{"n_head": 12, "n_kv_head": 12, "norm_eps": 1e-07, "qk_norm": true, "attn_scale": 0.246, "tie_embeddings": false, "init": "uniform", "init_std_qkv": 0.0347, "init_std_o": 0.00681, "init_std_up": 0.0347, "beta2": 0.99, "final_lr_fraction": 0.0}
Each number is 500 + 25 x the weight over its row's rms, rounded and kept within 0 to 999. Layers, rows and columns count from 0. Numbers have three digits each. The size before them is the row's rms in percent of the matrix's.

# gate: layer 8 MLP gate, 1024x384, rms 0.0481, rows 887-953, columns 64-127
# up: layer 8 MLP up, 1024x384, rms 0.0467, rows 887-953, columns 64-127
# down: layer 8 MLP down (transposed), 1024x384, rms 0.0415, rows 887-952, columns 64-127
gate887 094:526494512518501479482520475461484503548481482516500502528488521514481498520445514488517485501512504516484531544504511530564497465478478471504445483505474484549530512457470486502452480536513480
up887 100:525494493502513489488529486518492478493534460494546480477544511467466490453511511499534506480494443491463475454467534483522498517520490467574495443520499502497500483501528510500532531499512483
down887 095:501456503502450523454495455517486521523525515485461516567505526418451480494497492493504519492512509468467512525487495494509490492496478484477485485533479503473491531481485497528479547523534506
gate888 099:524508438503517466489534489462472490509478475493461475487514481491528485443493549470470468492515528521516533462512527484488491516479511466511479464465521511486490494528503467535467490493475516
up888 099:507523477491475493491491497463553488502503492498537535479480470479495501536535490478525480514478452501471505492515468518555466506510462515470547490508487516475533457490470484476493476470480474
down888 100:444514511478496464483505490530505479481524518489519490510496510505508462493575510483486479480462508509518541454487456482503485446491503516547537494518477553506495531525498529496525543517494500
gate889 103:526502444486525511485530492513536456504502536499438518486512499528537478531453507457449497496532472540470490477470484529527497505505483499473523449499493505516541471502504457502500517513448486
up889 102:512511479499486485466457501508509526484540477502462500536513422497495454509535513522514499491508549482489507528481518526521475484469528504463467522530520513481471475471489493486468519486454475
down889 101:470527480510486509524480516570492506466472470469576501530461503514479484539537516501520521497492485537501515535456504498500482520479457516474464514507540517505496475477548528488540507438514477
gate890 099:475482484494531446455499484469506431447464532498520454505485525501498539538526507521499495466498489507490515470477523479518558506491508447525515542494522486461472543510470496504549506518469519
up890 098:541534538486485467520481478491475518531555471494532535541462481490516474467560559519526483529523524473515557527447446525529482481519461492476521506484539466498499472494461494487476481509510513
down890 099:463541515480485515476537531526523528438542519519477496555424465486494526497503483516475484485454511535468464469502481487505510486524512504515496482491524477521484516534488476529516486470493514
gate891 098:531502506527524461476456522483506476516522506461550514509492471479553496530498489490486511515493485497483507476492479498483445460505493504515552506503488483467542458459510507478475518471498493
up891 102:486534465501448567479450538506503477503487494487503528491496453505523496511519492481512517491486495498513481473478490540533489473502503514467519492503544522519489478503482549497502513499440508
down891 102:518505497517526527517487491456472502493448502515512527498510517501495494448474514547536475508495484495499510517445479486507467531494487472507543456527491494541463477499491487495529497505510521
gate892 101:506449491484511531482459483476510467518531488516501479471495508538478534464540492509502458482473462475527548468480537486458523520500507488494523501520512534501522509523482521515485511505532490
up892 104:536475517521473468534509484519456504487498491493507464490447490525492494541495524499511518501461505517500515551465483521512477460515515525557500491496464475482527506468494528522507547524514479
down892 102:514497503489515520540535518498496550503517489522491480440501498506518481470552515497513517411479494512456451522462471541472489491498529532532520483543494517492464500547490493479530508505527495
gate893 099:491467477547478502474483489473501531521500448471471482505512472501537553471474481522515471470528483541468504522487534497478450547489499514476469514477518527503528526476490540526516528514533517
up893 100:491539498488479486475524503500525527497505531515446483495539497492482463554516515490455459476520530479488511482545501537535509484515509484541510481476489518501521522513503497499526479469527471
down893 102:544546480493478487498504491531540479523505466525471493492502497535496473535481510488530534519524453499512523536497490521472491499510449481533474482522499487493497483458495506443537516470502503
gate894 101:524508484465487505463463519458492451490473487539474491531526493532497487560501470500427531481460471502471514484500540479544513497485481507540495502506476479493509510485472541531492478475460496
up894 100:525477499528487484499538464507531510510501541557473510548471516469479510485487477526470543477478538477475437539528538528502534472525492522432471490497476498499535484510519508493496520506473520
down894 099:478459504492471506490558510478492565506478495497494540527522544520453509489489502526510501536542466476480480503510545515524522493478509492467492499545460510469496481529482538466508511497506488
gate895 099:511512530505509481474509528475455489497490498489426482504463442478513496493478513500496529493496479469467471473455558471480482478518472512535473522470474483536512510499485531540514472514519507
up895 101:523508510496490479488480498443512509493512535507437474508535516527490500493470506517533516480473473483533484467491449508493517518542521525510490518492460508539481522514493533529485482540497531
down895 102:526480501511504507483504495494483493496542503476492499427514512498546541488509453484531525481528479488502494544523481504508459480509476470516505465535534465535467497493526521490490453529507450
gate896 110:476432523470506481508512522468502478499486478535496490529490474530503532483515500490496480503509528521478527525487507507490471462535509457435469522522543510499522496479472507517461497549514472
up896 100:455488499499468517487465452491468501494473542487453514468493480487508469467514529506472479491464532530500494533518552515490542462522524515488468523498506486507518503500492518505469463489495485
down896 104:509503500501540501502507486459497498542478462574530522489515461550453518472502489510511519496479472474502462474509480492508502477499467516490467530535512553494517480548514455522526503490540547
gate897 098:505506527496518520519511445493520445497482483508506451482509509515556516515529522502526462467508498477528479502472517466473514501528520498478511538517499525518496501507485493480491479512478448
up897 097:469463467507512474523482506481505537482480479514501489494522484497517460464498512522505554534508499468478471492495532521516516519514490440450513511517505540562512472529487508521502530480497521
down897 099:486446458494507506514499477493555487498457469494521547509476487505516466473503528509470528482513475497490476510501508475521492498502491496498536488470504456506513529491490482502506448503472509
gate898 098:473487516519524487466518507508477500522484450487496482468508499511492562524498521504503496481528451469506472432462527521527508533540511528543505537491500497528486477499482486543501493504501545
up898 102:524500508450511505509527475522506494488531485489513505464500455501534519518471513546517527502479543469509512511475506514488480490505500514483501488462483520477505516512534512483459523523462490
down898 102:471487515490530540559501499458464460465514546540498496470513482498457525457535493501478495469494497500506503522489484515534506504532455483500460480535506499519507514483492475520541470478506525
gate899 103:532470480490473510497527461498462486464493503567496516463500509535496517576486528479468539513514522510535480527513517487518501476537475481526493507472495482485535516539501482515457520481521488
up899 099:497519484497504455466533471512507503525487485450498492567541518473452506487514472514459527491513549507473476503501467500477485475507494491516535482530523564484550538454483521461513498522492516
down899 105:505506533538541495531472495495496536502504497513475470476551551564497501490528473459494495528465515488468461515473498518466476498485513537493540501533473448464513499489516508486495495489548521
gate900 098:459515512481503482461471489508495450515477469509484491472505485525498530477475505552517532533534453487507502527486500455518516476494464517501483497511459502544513525535531517478474519542550497
up900 100:484472528488514500496578524478515510504536496520508497519532517493552490515497529471513509457540483502502511437485526549505513513555489489478521521508501506492462469539527479497500468535510432
down900 098:485474515474492514505503511486467507467495500475507481470493522512476492473483526490515523493531527459507522522474503532499513481510496491523496514494513514497469466450493489527508519500538479
gate901 100:471536476454524462493522475503485458511476518489477514462517494506495520519482535515503464513490512527499549489552502545484509515519503485531488509515482471517478515473496497515529534493513482
up901 098:509473533477545466505495459479475539537492503514518525538518525490486499513511484493529525500508492505494479518517489524498510495447491503480500508520527490488536477517471472459525547509487504
down901 099:485508484508492454521477487520520483495520523498495493531487528529539519493514488496531529486448497484523549546502552504502515527448519518488448538505562516486515530522493500517502476487479520
gate902 100:498492500508487493469499485469459475542524451468533540528515517537488518520481492486490512485517481506540475506501502495459504508504501567527472515467573512484493500499491519513542466495465464
up902 105:514510498505470457517529488486504516476533476514514498461491464482484507516494516528473523517519527503497539495476497524494531498498508472518470538490464514516474545531561530546506527515469517
down902 100:483526433517534477508515490506486469489495469482474492511483482525456476526452515525511506565493469520532482541523491489480507515515504487490537540484470479504468537469516494548519484476448473
gate903 089:462457506527476482481492495525517476471511509441540497502467470462501498521477481543472473525494509471511530538543459510539495462484477487520491487494528466491491483510509460454501463525468517
up903 094:489533496511483529499544532535506465534477527522499507492507474479500490484544490464516543474451504470509445553476488486510476478480515535514511482501528470535479530503475509504486478495506478
down903 096:507458522495514478564477505468513543475452485494506478469492539505526496507477495509490477521483519493502521517496529461511513506468517504491463493524478495489531447531513487524522479519543518
gate904 098:514508514526505518493459492495448492482495544517500480510538492511504464548457512460466479478521538494531516515497512517478523507473524458503472517480505498527468491487477469480488508510491470
up904 100:460488498494497534483530469503492475497464463531513460526503502502512471549537535534470467497469519531523504509496455530521491507502482485454485505471506492508519464461492461498492449442490546
down904 096:530482489536478520493526492485493532528499463497540578492489517519492539485460544509529490515482516509494496491509532453465461504531533502529533473500501469482535486496526503527546508458516524
gate905 095:472517459514493525484508464463458549522474522503495512516507486507496549499478512537492440483494531525508541508522497527477516523527511543511509521485497472477498500488515465529462503484448499
up905 099:493501467508461480465528485511496489481504530527473495541506475495567490511520527462477518473493534498513532523472450494505533481482507531491526538497522509497497547492479522485520482466471499
down905 096:454487513491470482488482515514549522522537532470475494522512499500520474496477474512482506503494505510520489543581530493484514523523513477478533483521516502514516532524519455516498515468466463
gate906 104:440495499488501497502526486524492566446465507503493459515505452538490536541498531497506477494460467502518479494500507488500537470472457508524521457490519537504499494532480500485498502481506508
up906 102:507495499464530509511492540548505485519481463508503527519506543527456427531494455492497499488506519511477506497485492481505502492501522533550524529449552508521500472550496481530530483540496503
down906 104:496472471495532497497534555463538473479494493477443491488510471501502537465555501474526540507489519474450486481464492538503503459494510491535479515517503504475465515486495519561497542497515554
gate907 102:544479499452508511531497509529550506513522537487471526484512486539502489507514475518463526492475554505483527482506525476556502495505518526481496562469502563553512551507482522529493496508503504
up907 104:536494527466514519463488481516533502456479489512506497475498483501498497532522472493490543519532519485545506525478493481475466478446510492528529520539502514515507478509460497448468530494487476
down907 106:505464480516441535482499528498499515477455480518566506487488493451497478499534481532520500471502499490444485506518484484493470486478477549506469497474493494525499494527477498485477529500491487
gate908 094:509481508510535505522478523478504504475532504491483484534482549512544494488527489515460458523535482478474500459487467508501473457478474488521484512446524484495531467460485455529465502510510498
up908 099:545499488484541496523515472529521523493493539490499493530502536478472516533485501468525451522511522499483491535511519528501500481518522461458527515519523489499506487503506468478527473504484488
down908 094:489462469438501516458512522502529501481531485483499467537525528472505488559472461507511496472510495477498517501543525506469479488500536491500469500504502500539483521516506485473480497516489483
gate909 102:488507506493489501479470456487556493533471525503500512462465487542535469484491501468553545445515532527489470462502543502487473505536494473464508551493559489512499502472494482499511501473469474
up909 100:522457498505484518456510541540480495463543483522541502504491455504515522481529513474474531495499493540492520480467483504485495494445527480554483472492506484544503497527512488474453484545468513
down909 103:494482512479502467579461505498482494476540539499497487486480494483505497470509526505508502452500520519506526474481506509462482499535532530465501565518482512501457524480499502518486508503540521
gate910 104:516512483515535477493494521486534478526496481493510502482505475513543517485491499477524496527506517464551485490471517511496521485532469504495529510479562485551514477525504537547502525527499537
up910 100:467504502500456478515487515455511487480495518514537530419517482499511503512445486548515492493528531476454504508514509474535485521479468520511488489490475489506506554484455495485503522446476567
down910 100:467500500537465499533474514473501502518516466519505495525473534510523507529484477474520467472472501454519540493516489476546550468505498477515532518489493496523498492545515507507476535528475513
gate911 102:480509526474521485478533522486491500477489516515498470525471532523536521476506518443513494486490478485513550484523460504466480496500494458509523515500533506482500512530469503490509508479427523
up911 101:506481517523478497485474502549515527507497500519453520488532525498486456507515486491521476463492467493498495474512516444469492518500492483520465505514478534481490525520480453503470498524512454
down911 101:506484506488486489512497485520518517530451474466492467551470526517514476525434488453517501509496513491494505512484478517462517512486466518527507509458504501463491540521478501450446484490495515
gate912 104:543486491485514521491541479527511539516500474546492564544512504505475475467501460436467521481486489497513494493470485490507491482509514498452460477457501452562504511485502499537480526479483493
up912 103:487514548510467478525501498493515492477509482474491481470495488523493500516514499497498450461486484497512510514459482534461505531502459486534469536531478539550549469472496520542498537441495495
down912 104:479502493509499478543452511527491486516534492477522482504497495491487511485495494487540490508475511475485501505524540494549527499516525514495506502553497512527525482492520491500539502472509517
gate913 102:516491502487496482487533512542528518480478530510557528498479533514480538522491521476517497491504504494524545501532522549505491518480516479481480493516501532487486495512495489493515488531494504
up913 104:526523540484525497502472474481466490482509475529482526478485485475509537568467500513520479478504483471521520539466531521490516552537463494467483547477520512527487500504510509497493512493480491
down913 110:477485499475514474481523549500502528497508540493502517517522523510473539529547487454488500475517483487532492528476501520486520504542507546463463480476535505485518486533502481484522517495530486
gate914 104:516479512483508493523501499502507510496497484568484478516473505508510494478508497457459484560534515511502535482520469489556502493522498476524474489536480519468515478572528514492490527446451448
up914 100:521512485504508480419520498509471545497538487535517495520534524499492511481523456500537464529444486508508540471543484539523518504504477515503436478484503509467504480538508480496457477493491553
down914 105:468498478478495511497505463513505477494511514486492493522515477507472513487500480481467516488456507506484557513508503496509445494524510502502490510491510495475499505511468532477485497462508547
gate915 100:476479511471476491521458498513521505481484519493507516492479523500506527473447502508506522443537499546495506529487528468496509506482479528460485483510533538519570532495501513506489533525470507
up915 101:529470469495486497488531542520523473486457505472502430499572522476529504498468497517480516481537478526463470469510506471501503514478483546489543509493506502533491455507532472494541481465508525
down915 102:523478488495493463502466472482502479467474511505505494478499470454540496498547490506481489485467501507516478513504436484521509479523516511536489483489487481463477530500486492488505486501485506
gate916 097:451506485521527483536510497521508468493489508490496466485459536526539501480476514478514470498499506459507493459546494511475482548494505535462494516512485488475510493494494533502487504469523488
up916 103:481507527512528480505450517476515445521491474466532462525488442508525479513480529493522503518486547501472457531536479467485500507520484479551499484506488496489525441528468510487507481484538515
down916 098:522471513495539507527532453512509516494454517511486514507488489457456474471465485487490513510502518546541507499479499490512459528504493460500500489491513549523479474474539520441518508512491517
gate917 102:447480480527516492528508516496521477533528525481506530520509506480496502526501495467507466466543515515490474492503488483519501453523497453518484529485526495504561484492480531488505458518492459
up917 098:448546455510537441468481492494508494491512521496463517508499487535507476501500460502464498509461475467494460516493533538521485481503520531530491490482519496521433494469509460547466524492457483
down917 101:459480525486502466498506508535495530520519501457492518560518510513525509497475525530502482475492524488487493504441495509526493502485465510477522500525500480513512526513501478496470507546480471
gate918 098:510463542506491493511497484493521525476501487512543462505484517512479498527466470530466528556533484490521517535500470507459463459510490484508535540531490496521507519521491511483544506505466498
up918 098:452515490491490498519544510540486506540517526518508500497542475506496484514516539473501509515486492530498509471498509526519513518526482544463510517468503494493492491524495503491483461521538515
down918 101:514504523481461540522509530527512464506503525494505477550504469454477524541493542489521503538477472526524511526529527505504511531478467486508510488478526473467486512528441472446472528512469519
gate919 099:511557497515502479513499534554515484495490510507427497532472475494489520430480485514463554430487519517515574462512489505517480458540516546521525481509471514559486511457506530522514480516519470
up919 099:522502495523531473528467492471523497501454500486491485501470441464495502446526526522509521512488525561507493505487481510486502480446504554489491501528528469501447561546506472491478534546475467
down919 102:519480495485481486544464513485533483446507505547515463419465525440476505480488518510529521510469546502444533542485494482481498490543531486479499517483505538483451523523478501514475529504478515
gate920 098:526543532511500489491467491458533498494512517520489510477490464497533533520517517510494493449485475520486486478493470517511505486489500522489466470475537540519518536521525503524510485533475506
up920 105:502504457465514511505486517488516543421476471502533493470468527506453520493472496493508488518506509518497563474513540505476490496493495479513449493518499485458491452477488484505510510506509512
down920 106:550489504465512509509509547511512523472467525501484492541512493545483475511504480430506524475480494489508510475475526489512523539476557506524513450492461476503494487486472466501542499495483460
gate921 098:517511494466551507501492497537474548487479486459477524473542458505551452497537500503486503506482525509545503544496511545456509531552502536506517516523530486506505487517486460488529481509474513
up921 095:512502473499512489531484503507518513465524458469523491514510465521499515502500486508429520509502454542481523461521541506480534528553513456495496515489533480499510457492517479478493522502490534
down921 094:505522508443509526516501511492464504490525549439469506531532484483488490513508465479519522500513539487485513518453516505511476466483526519551491479577471527514498473502494490469517466503483506
gate922 097:543500493507517518495479507488494498489528507510499497446471485528522556512494493498500547469474486509495556511507468490528523492540464500527499499501451462535471502479503487498470476511486483
up922 098:513491472558522492509461529523469519492537486475451541495489427514535499488493483491475516487524491485521552508496477495471527524518513472498496507498461501464512521484480461462493506468543485
down922 095:452521486516504488460485536471493455504500521503469470518533539524520497509468507492473527570523549466488470541501507492510552535491501494487504491483477517482505532512504484508501505488490474
gate923 102:500514473504461478482472484481509497487490498488496482548518519492496467503458504515474472503487519495538501453485477528531509496490483514509516487493522529517540477471525524504486501514470521
up923 101:502487485527507512505508524487497463518515501545459493488533499475538533506467510539481474485447504490487537508521522498508528463491524482549479482505496531468536511496486472493471499525499503
down923 099:508553500521483494486504484484533525517544503481531507509520466483479510512551518481503451498498499502501482513475518521538472486500519509496532506484504512496516559492486538536473512505484469
gate924 098:494512493482483495499492495520496505436487486505466515500520512476538459468485475436470527490500493484542492510514483468489480494519461478507507476494505540554452464531499507482471516499490491
up924 097:475520449554504479540483500444501486472522500489518437497493476525511497512488466518471535478454530470530512482521508510513494532522513485550507467496498497508486513507503496520527475490485493
down924 096:470520516529493506490490510492501494445478531518496516458536504512501458548458487473513501515479497491496480538520527466474516484518504536473520502483447496508480533520506498524504507519522518
gate925 103:518542517491457492541524481497532479483496501515509503523493507497506488510468504483531557494501489530494480499497521528507456493458469490503482537485520522501535524521473484510499484528478544
up925 103:452510487493532476518485513508501526535558521491512545482531510532481512518474465525523513471489499473461434474473496512489519555523496548481508508512528512471519508504507486460520435498526500
down925 106:480537507542471512539540473491491445488531546542475505487521513510464501471457534494496481529483505463486478507470484523475501495515469493506538501545524475494503524519482450481517502465509501
gate926 122:506503493486501513541501476508542443495515519492499498480468439493504519565498533492446493475495493515531506426534496477488498517513489533532473495479507492531510502511514515508476488481507481
up926 109:481552489504508490503466495496494540497457504497476475520479522498497515493493499547529499483525491470471488517469452499525499510502463518505524488474507545503502496509456520520555501475517518
down926 111:481518480484509468468485487514504474512511570507514507498488454505491532491521482457546514507495494531502519462507523482514492483543534495488495490505488494517554469519479551507482493494502526
gate927 099:469502483511503517536526452499493460489504499530528490512464476532490482462504505470472515518486482504488500509530471452494496479520520491479490536509492517533477552484485494524516523525453518
up927 098:477467528503500537527531500512498493482513538474480489499469484538532486511506467534477516493519458488544536530454536548522539519509478498479478454500475499493512541472491538514509526434491520
down927 098:504485497476496499511520489534501472502486498509513500526490469479533483507500473495506527495544508446536492520501534536525477499530457513464497475509480507497524484474530522496485499485582484
gate928 099:533476496492523558496505522526526522532478477514468500543489483502505509500460516480467474461518537506513514565507498462481532486489477472507474462518496502508510479498472502516518520486458498
up928 103:485501505501512467465517538528472468474516523483501527496456469497536497461510475527490518464487517508497502492483490484459534525534499491532511523504523521539495507527515514517551504494535481
down928 104:471510495527456536482469495499432476492484481503476481520481456448535498467523506508498505436490510512500479476499473507467515465520455506471490480453509543457519488563484480511520516514459492
gate929 098:496496525498492505480501451503528518454488528532540502502517562535522538530520482507506462484487539533499477525521517515489447476471531521499505509497491516497484520485469511474545489483509482
up929 099:500513476476485512524502498534499508526481495540498518474480527474525522491474529495479469522501485476539477480487513469539499542512520535443504499471489512508495516519480516498474462523551474
down929 096:518519524472484472516478511502549493456523490507513486512558511527501506511540484516492522472485528525494467508519510488501461487474525493466498508497495526492488492500516516483535474525466457
gate930 102:483497458469521513522531484479461505552502497517502500511563497471468513526517532491530499490468492516519523491484495505462510482536493534509513509483483519508471463481462437529513515475465522
up930 100:486517505535474471508481497511481501531463534460519463485512497506511471525462546502483500464530538494510491483491490455513525495530507523500522478500462517532523517490496521532562446507464456
down930 103:495514466495494480512474503532487538494459516524527507500445493468514458509423518506457490506492518525530539533474460515512544517483515501509506482509492533532505510494484504439489530468497545
gate931 092:562479479518463525533500521483492461527466535494488523512528496477537538487486464484471477519518472495464477503487475532542488500509490500467498525515494504499492475470521520539489475487467472
up931 098:474498486492497468523511509499461466505513490508514522494564490499476551478508468517516506501501490517529490503514506542558487530527530528469557494445500454487475456462487474513522484521482443
down931 095:455520453468498457485471533489529491510496543542534499497501500515504489524475506473573527513452529513500506469517472462478521502552475484523470523448486482456502519518465494445496542505503510
gate932 096:472518471455517512539464493492499527514495478494496516453517516482490494497443525492523480517485504489461503467520531451496476468471536504509495520479481492516509508514497516508480515536509493
up932 101:466531482502525449539482528463504483516533462477479478478480509510479528457492507505462503496483473461512501488538514524489536520520464522546533472517490470517466480453469491507544520549468481
down932 100:474468518492496487500454510485537491460538483472500506543513486460503490518524479496492517513537482505481523527472499544511536516508442465487479443500512497463516538550488519481519508535482494
gate933 105:508497488476532522537500503526509430500498493461502471467500509516513461465460484473515547481514503470484489534523506441480524452492500501487522490485535506531486488511480477458518495526440528
up933 100:511522485506487494480551530505460529555480489480505521508531514470511455448495493513486486488498490455529517524522531499479508452522458491457528501521543539486519506498469480525509567481500503
down933 101:476518485485497532505497501452481450532494474558499543481523456466534524508478466490484519507506522498456471544499481432503507506501471475507492501489498507477438539493480521497527516494484505
gate934 098:498530498475492537546500474506506487542484456510534504497503507468523460529475544500482492547516516519472487475501534496459479488497484500525442483489505531542520555500495489538487474476482548
up934 098:489472532510532481486460508521501516475500533480482484481547445490525533460511502501524481509473548506500490523532523470489488473509473513503505495515480506507482502533514524531516543535519530
down934 103:475493549487500462519493518495526498511499489476458483458509536484485514437477452513490527479497514466507512513466466518489494508510524482468477485504458524500475503509451557513535510522493484
gate935 108:548464505502501492482459491507463499511543490526527515499449486501548575527497482503529499512443510516496501481489482498520497498474480478545495466535476533491489476498464489504470475488470463
up935 103:510509502476513532509472481518525515512512501516473506448489447521519499481489529518507507500543550534548523490493520467549524522482483499475524523515478498509479511462496516487452538491527507
down935 105:474536515539489488487465491481537530474537503531504492464483504486539496528464492509513493514525506520500519501528455511474483477467492516436535494478462481529458535475471453546472503459509557
gate936 101:523478490491477491505499504509518484527486538486495494511518467468543506465482552451478499482490499474480491521536521469513480504514510513510514504497483502498512462513513525492543527533466499
up936 102:500488515529510520529534529490529458493494525511469476508506478514470553484479501497479555472480517514500453462471548443511506483510462497509507498498486526527467461499505513521513473480514491
down936 102:521478545504442538467510506490504510480499489497487508491500517483538499495480524515516516527478484470463475540497505516517521515463522476481524478501468513545493432528557467503528495494504522
gate937 100:493497477457526465459511474538492520493500546522500507449471450501489485505462490503495507474541522504493499480472522525502512516483485479476462475503482488446506553445487497483508506550497499
up937 101:465523502478504459521518509473525467481466504491483498518473461537501535530454524479510544503520498536460484458510505470521482459508482522498533504493514481456515478522510566532448510508509486
down937 101:499510457512494516512498470538522497507575440501495445493552533475443561525513457475528519526473518493482491536461470548473544533502447517500500501497559473494511530504489461492493515507521500
gate938 098:493486487458508502461516480544531510479471461459510552475539497494477504505500511505465495508467535524489539475505497507531518491510466495478481469530477503528535460477481517502550516427502457
up938 098:497477499556525491523535489496468453482489507518528503489521532520533488515501484523485539488535502499543489501496562475489442498441455491514491453499540513499488466514469458484514523491479491
down938 099:495470488489472515479476451516489486534480540508480493502562517511441482503464466525481473510438508488442526521530515514510538477515505512497454519513479538506491506527517543480513512436521475
gate939 102:518480462463526494524487513531468472482484511526539514501468513565480486528488531528499542513490475516485541531510486509482511483482523480459539476511488536521506510519509487478493466473499475
up939 103:486496505519481523540539542484536470506517470479477488533452541492540504484531433466515469569466518485505537521524482491452491478505488461476541487530530504505501522482465508502514494540496512
down939 102:517499495494512525481502534520485520539527500523471498519516478453541527467514486456517499518481544491503522496507512552507503487511490444500479533471477524502476490542487487521508439508557451
gate940 101:516492503528489475520553496497492501523533464492513477493499505495506478482475502444470516469461484502500496524466482523496522491481508565531543548485519550506505475524534494508486502505485473
up940 103:446490515500528466453535506529473494513533478494493501526523488475477497473515476512473521514490517468487517465475492497478515485475468509458569536461513536513547448503485505523543486483502485
down940 102:469501490493486499488503505504474486497498490483495537445479489505493500468499469538520517493517496505522459456493474479488550503469493476455469499494470488479531470502492477512495505503480532
gate941 105:500506501501500485473478460518514502488507495478491483497458506495461536531470533529520493467497506537527522526489470483485472477496505561526478518490528529495507506491466516538480522473469454
up941 100:495537485458522493510523503441451565539453501489508525457504515480489515514487521471472459514470550525496501529507549507457472485532495524512483489463473466490522483463520539505525558494518506
down941 100:537525478503498538525512497469482487532512521537507501489533512436489522514491493463496475497429527462496467512496515507483537466530512516461498489479535488565513516508481478493525521451500504
gate942 097:522538518515531489517498472492536464484496485495519472504489484528479523496475485508524476525535513463485483492473523532488531478510517526515465525507461552489489474503527527510451464525491518
up942 102:483483463486536482474474505458489456542518495469459504500474530506511506493536496502473526509475478471525474506516513463447522471521540473542507516484507517499488514473464502541490506545516463
down942 101:489448471473534494526501526501481513542490496523539479503518530468516557522498511488551550538506518489508480482506521482534467457502524542489455530477468491509559472474489517510486511490508535
gate943 102:491509523496521523496514481517513504516511485483540492500478497491534475506506543530489503529486492524516483452468486478562454507458483493497476484461515500534534531511477481541523509473493526
up943 102:474475526454520494529462540507494519506519507534454517496479475490480472535529470548461486487462521476483485504474474480485516459494499485508492513472484488434506498501533510477480512487535500
down943 101:442478520500544508509500550481541550535519480473503495505502488484497500512508536525499496492533537515500516468465492516501497489488530493517527497514539535514507462529511505466485519504509527
gate944 100:534520484503514519453468502453515501495506513518506527497508526482544493496474485461512495487511510487491500512480499482519498467520509532525536502506483516477525477491491504575521451541456505
up944 100:522535486475553509479480489482499510476514502552498519502527526533497492499501534503489462473544523492514501487527518508509533559479498485509504482538502516513485476465486495545516468560460484
down944 101:555508484498503485521479483489504488497498455507484517463509513503520469487501555511485527529517503462496503531504512517477580535551539494524530497543488478505476537509518518521480446539496482
gate945 098:493512533444471508477484539491491475545486492527532513497479479514501556489521478514463476512476498472511539470483494469506494491547505482515502526495489496497479500486477489547500496517502512
up945 100:473481471505521514517491475524529471475497534465435519494507461483499462498504490497507528525506462497511477526513498505472497484485522486519532468517542507517510513489495531503491476526481461
down945 097:524487495494489504517445476464481496501492498517511531483478485507512477489531482514526507473538506512512515530522473480513494517439469467467473485507492525490549486493574512519518503478462494
gate946 106:519483485526505495459500507500504479513476519493489540467496519527503486495521527498491539493495510524527523493475526484505499447470528533495491484516513510506483519509498496465517480505522510
up946 100:448520518489473487525516456481509496511469464506516507516510505504516513503499491486506499488484482493516481542492441487470521480473499524537533488511484525454514464506460504519493537487525486
down946 098:475500518546498512498502479504503459533507524506465546501525484521487480539489454522518527541489483470500499496497480500493529507503475499522509501536482511483524474487467493479474493508498529
gate947 098:480468534486527496529468483502536536481502519501521501490477498522476500504498490514506502517432490478490528476508490457483490497486482509457520510525522479444527473534491518508531463503490539
up947 099:520451518543517475461528496514484516494512457500521519503480527523531504516471503502520479478503520507477516509538463489484538496461480490482506475488550484475490494483454530505541481478453486
down947 099:507493547507551514477543502562514508460484523533495520482519490519474505535488495537496500528454531515487484489490502449494483513496504472499498503468553492478458503500463509520528531535506512
gate948 096:496499516498525480530537539501457496502473524554500452502509518477459525502517527458485504485478496564487449503507519496483464508477510550474471507508466484509506470524534527484432485522467500
up948 097:480480509503489513518511470504485482489477503515480479471487493500499511561537483499519465481486504456514516487470463521523506474483502524544538514540493503512496528520509472540519467497486458
down948 097:498515503506501514509504537480482495484494522494474493501518538524471485504479526481500464471455492462518442519492506500496493508467522541493475459454545480525494535495500560462481492523464515
gate949 094:506521528541507486493483514503468537448466510528498505460491500475525518511502516479501509499528477533510449552485512523483516506481488500504525477487482502507475549491483441474447554501476527
up949 095:490460485490486485478490476509498468485537507493486465523485506509503505474483508477553501476481512477471512480491503539505493482517481532519485504533517465504473502495551531509504486467545441
down949 094:538540526485534508524473483550505492491481540542527526490508477459511519481486516502506474515482468511515453560467538512478539448462532497503466487497511501489505509489508483486497534559503526
gate950 100:532475525517473518504485525492461545493490521467468532512508491513470512499485516517503509513554498499463470519521506499528492468483507536466404491532517505492481522556513479537499516524519492
up950 097:449516479480485534475476489527456477505489513502525531515556498511487509486509505451465467505484473436468485466534510490483499519470486503493502503515507492467467469528500509553516493460510500
down950 100:474527494489493493503536518508487465462493480504464527489546489517496548490509510510463506521470514468514529471527495524521513495537494490508503499522536483514534528512490491497493520480525467
gate951 104:484488492500529515474520499483466462522503488516508518508461515519532507492516507509513525530466460537533472462459494499489492500520474471493520544491499541503531505493501543523500450550485513
up951 102:498509504485525473479479527446505508509476541489487464565518476467499475520485543496516483498525556447485488534481458515493485486512560519473491470479509516502463524507479450452480450457452486
down951 103:489475514477475475488458492473458452519481490506539523506513508497501475513539501461475524495501515453529503561534501514486455490495519507520545501501502477525498483477490523472477437469520530
gate952 104:447519528543492515490488531558510520473477547481502504486515482503522500479484485496446540532507503518517488493494480476535518533512479457504515475462499540501524477504523502530514491503482497
up952 105:504520489467541477512481546531474506475518529456527493497486497481502471535546513488449502495525543511517500494503520495530510505458509557505515487492496547467490528468531550521516531509451513
down952 107:504475507535530474494493485505512515531497521461508504499517473506552546526499518516517484531492504503548502505495494547508502502513502515505487493473512459490447495465467489463468508536511502
gate953 102:522487486507499468502494476493525495451478488535507525473491511510516515489495527536477509477497512501547527508486453470466505484527522448545461496527469467561522527463483488497478485546533452
up953 101:461485518494548505531489521493458519447471495492434528552475477479477472495468512512498535441530549467481488516494491503468515489511494493514459518554510491517451474503506501469513493505529508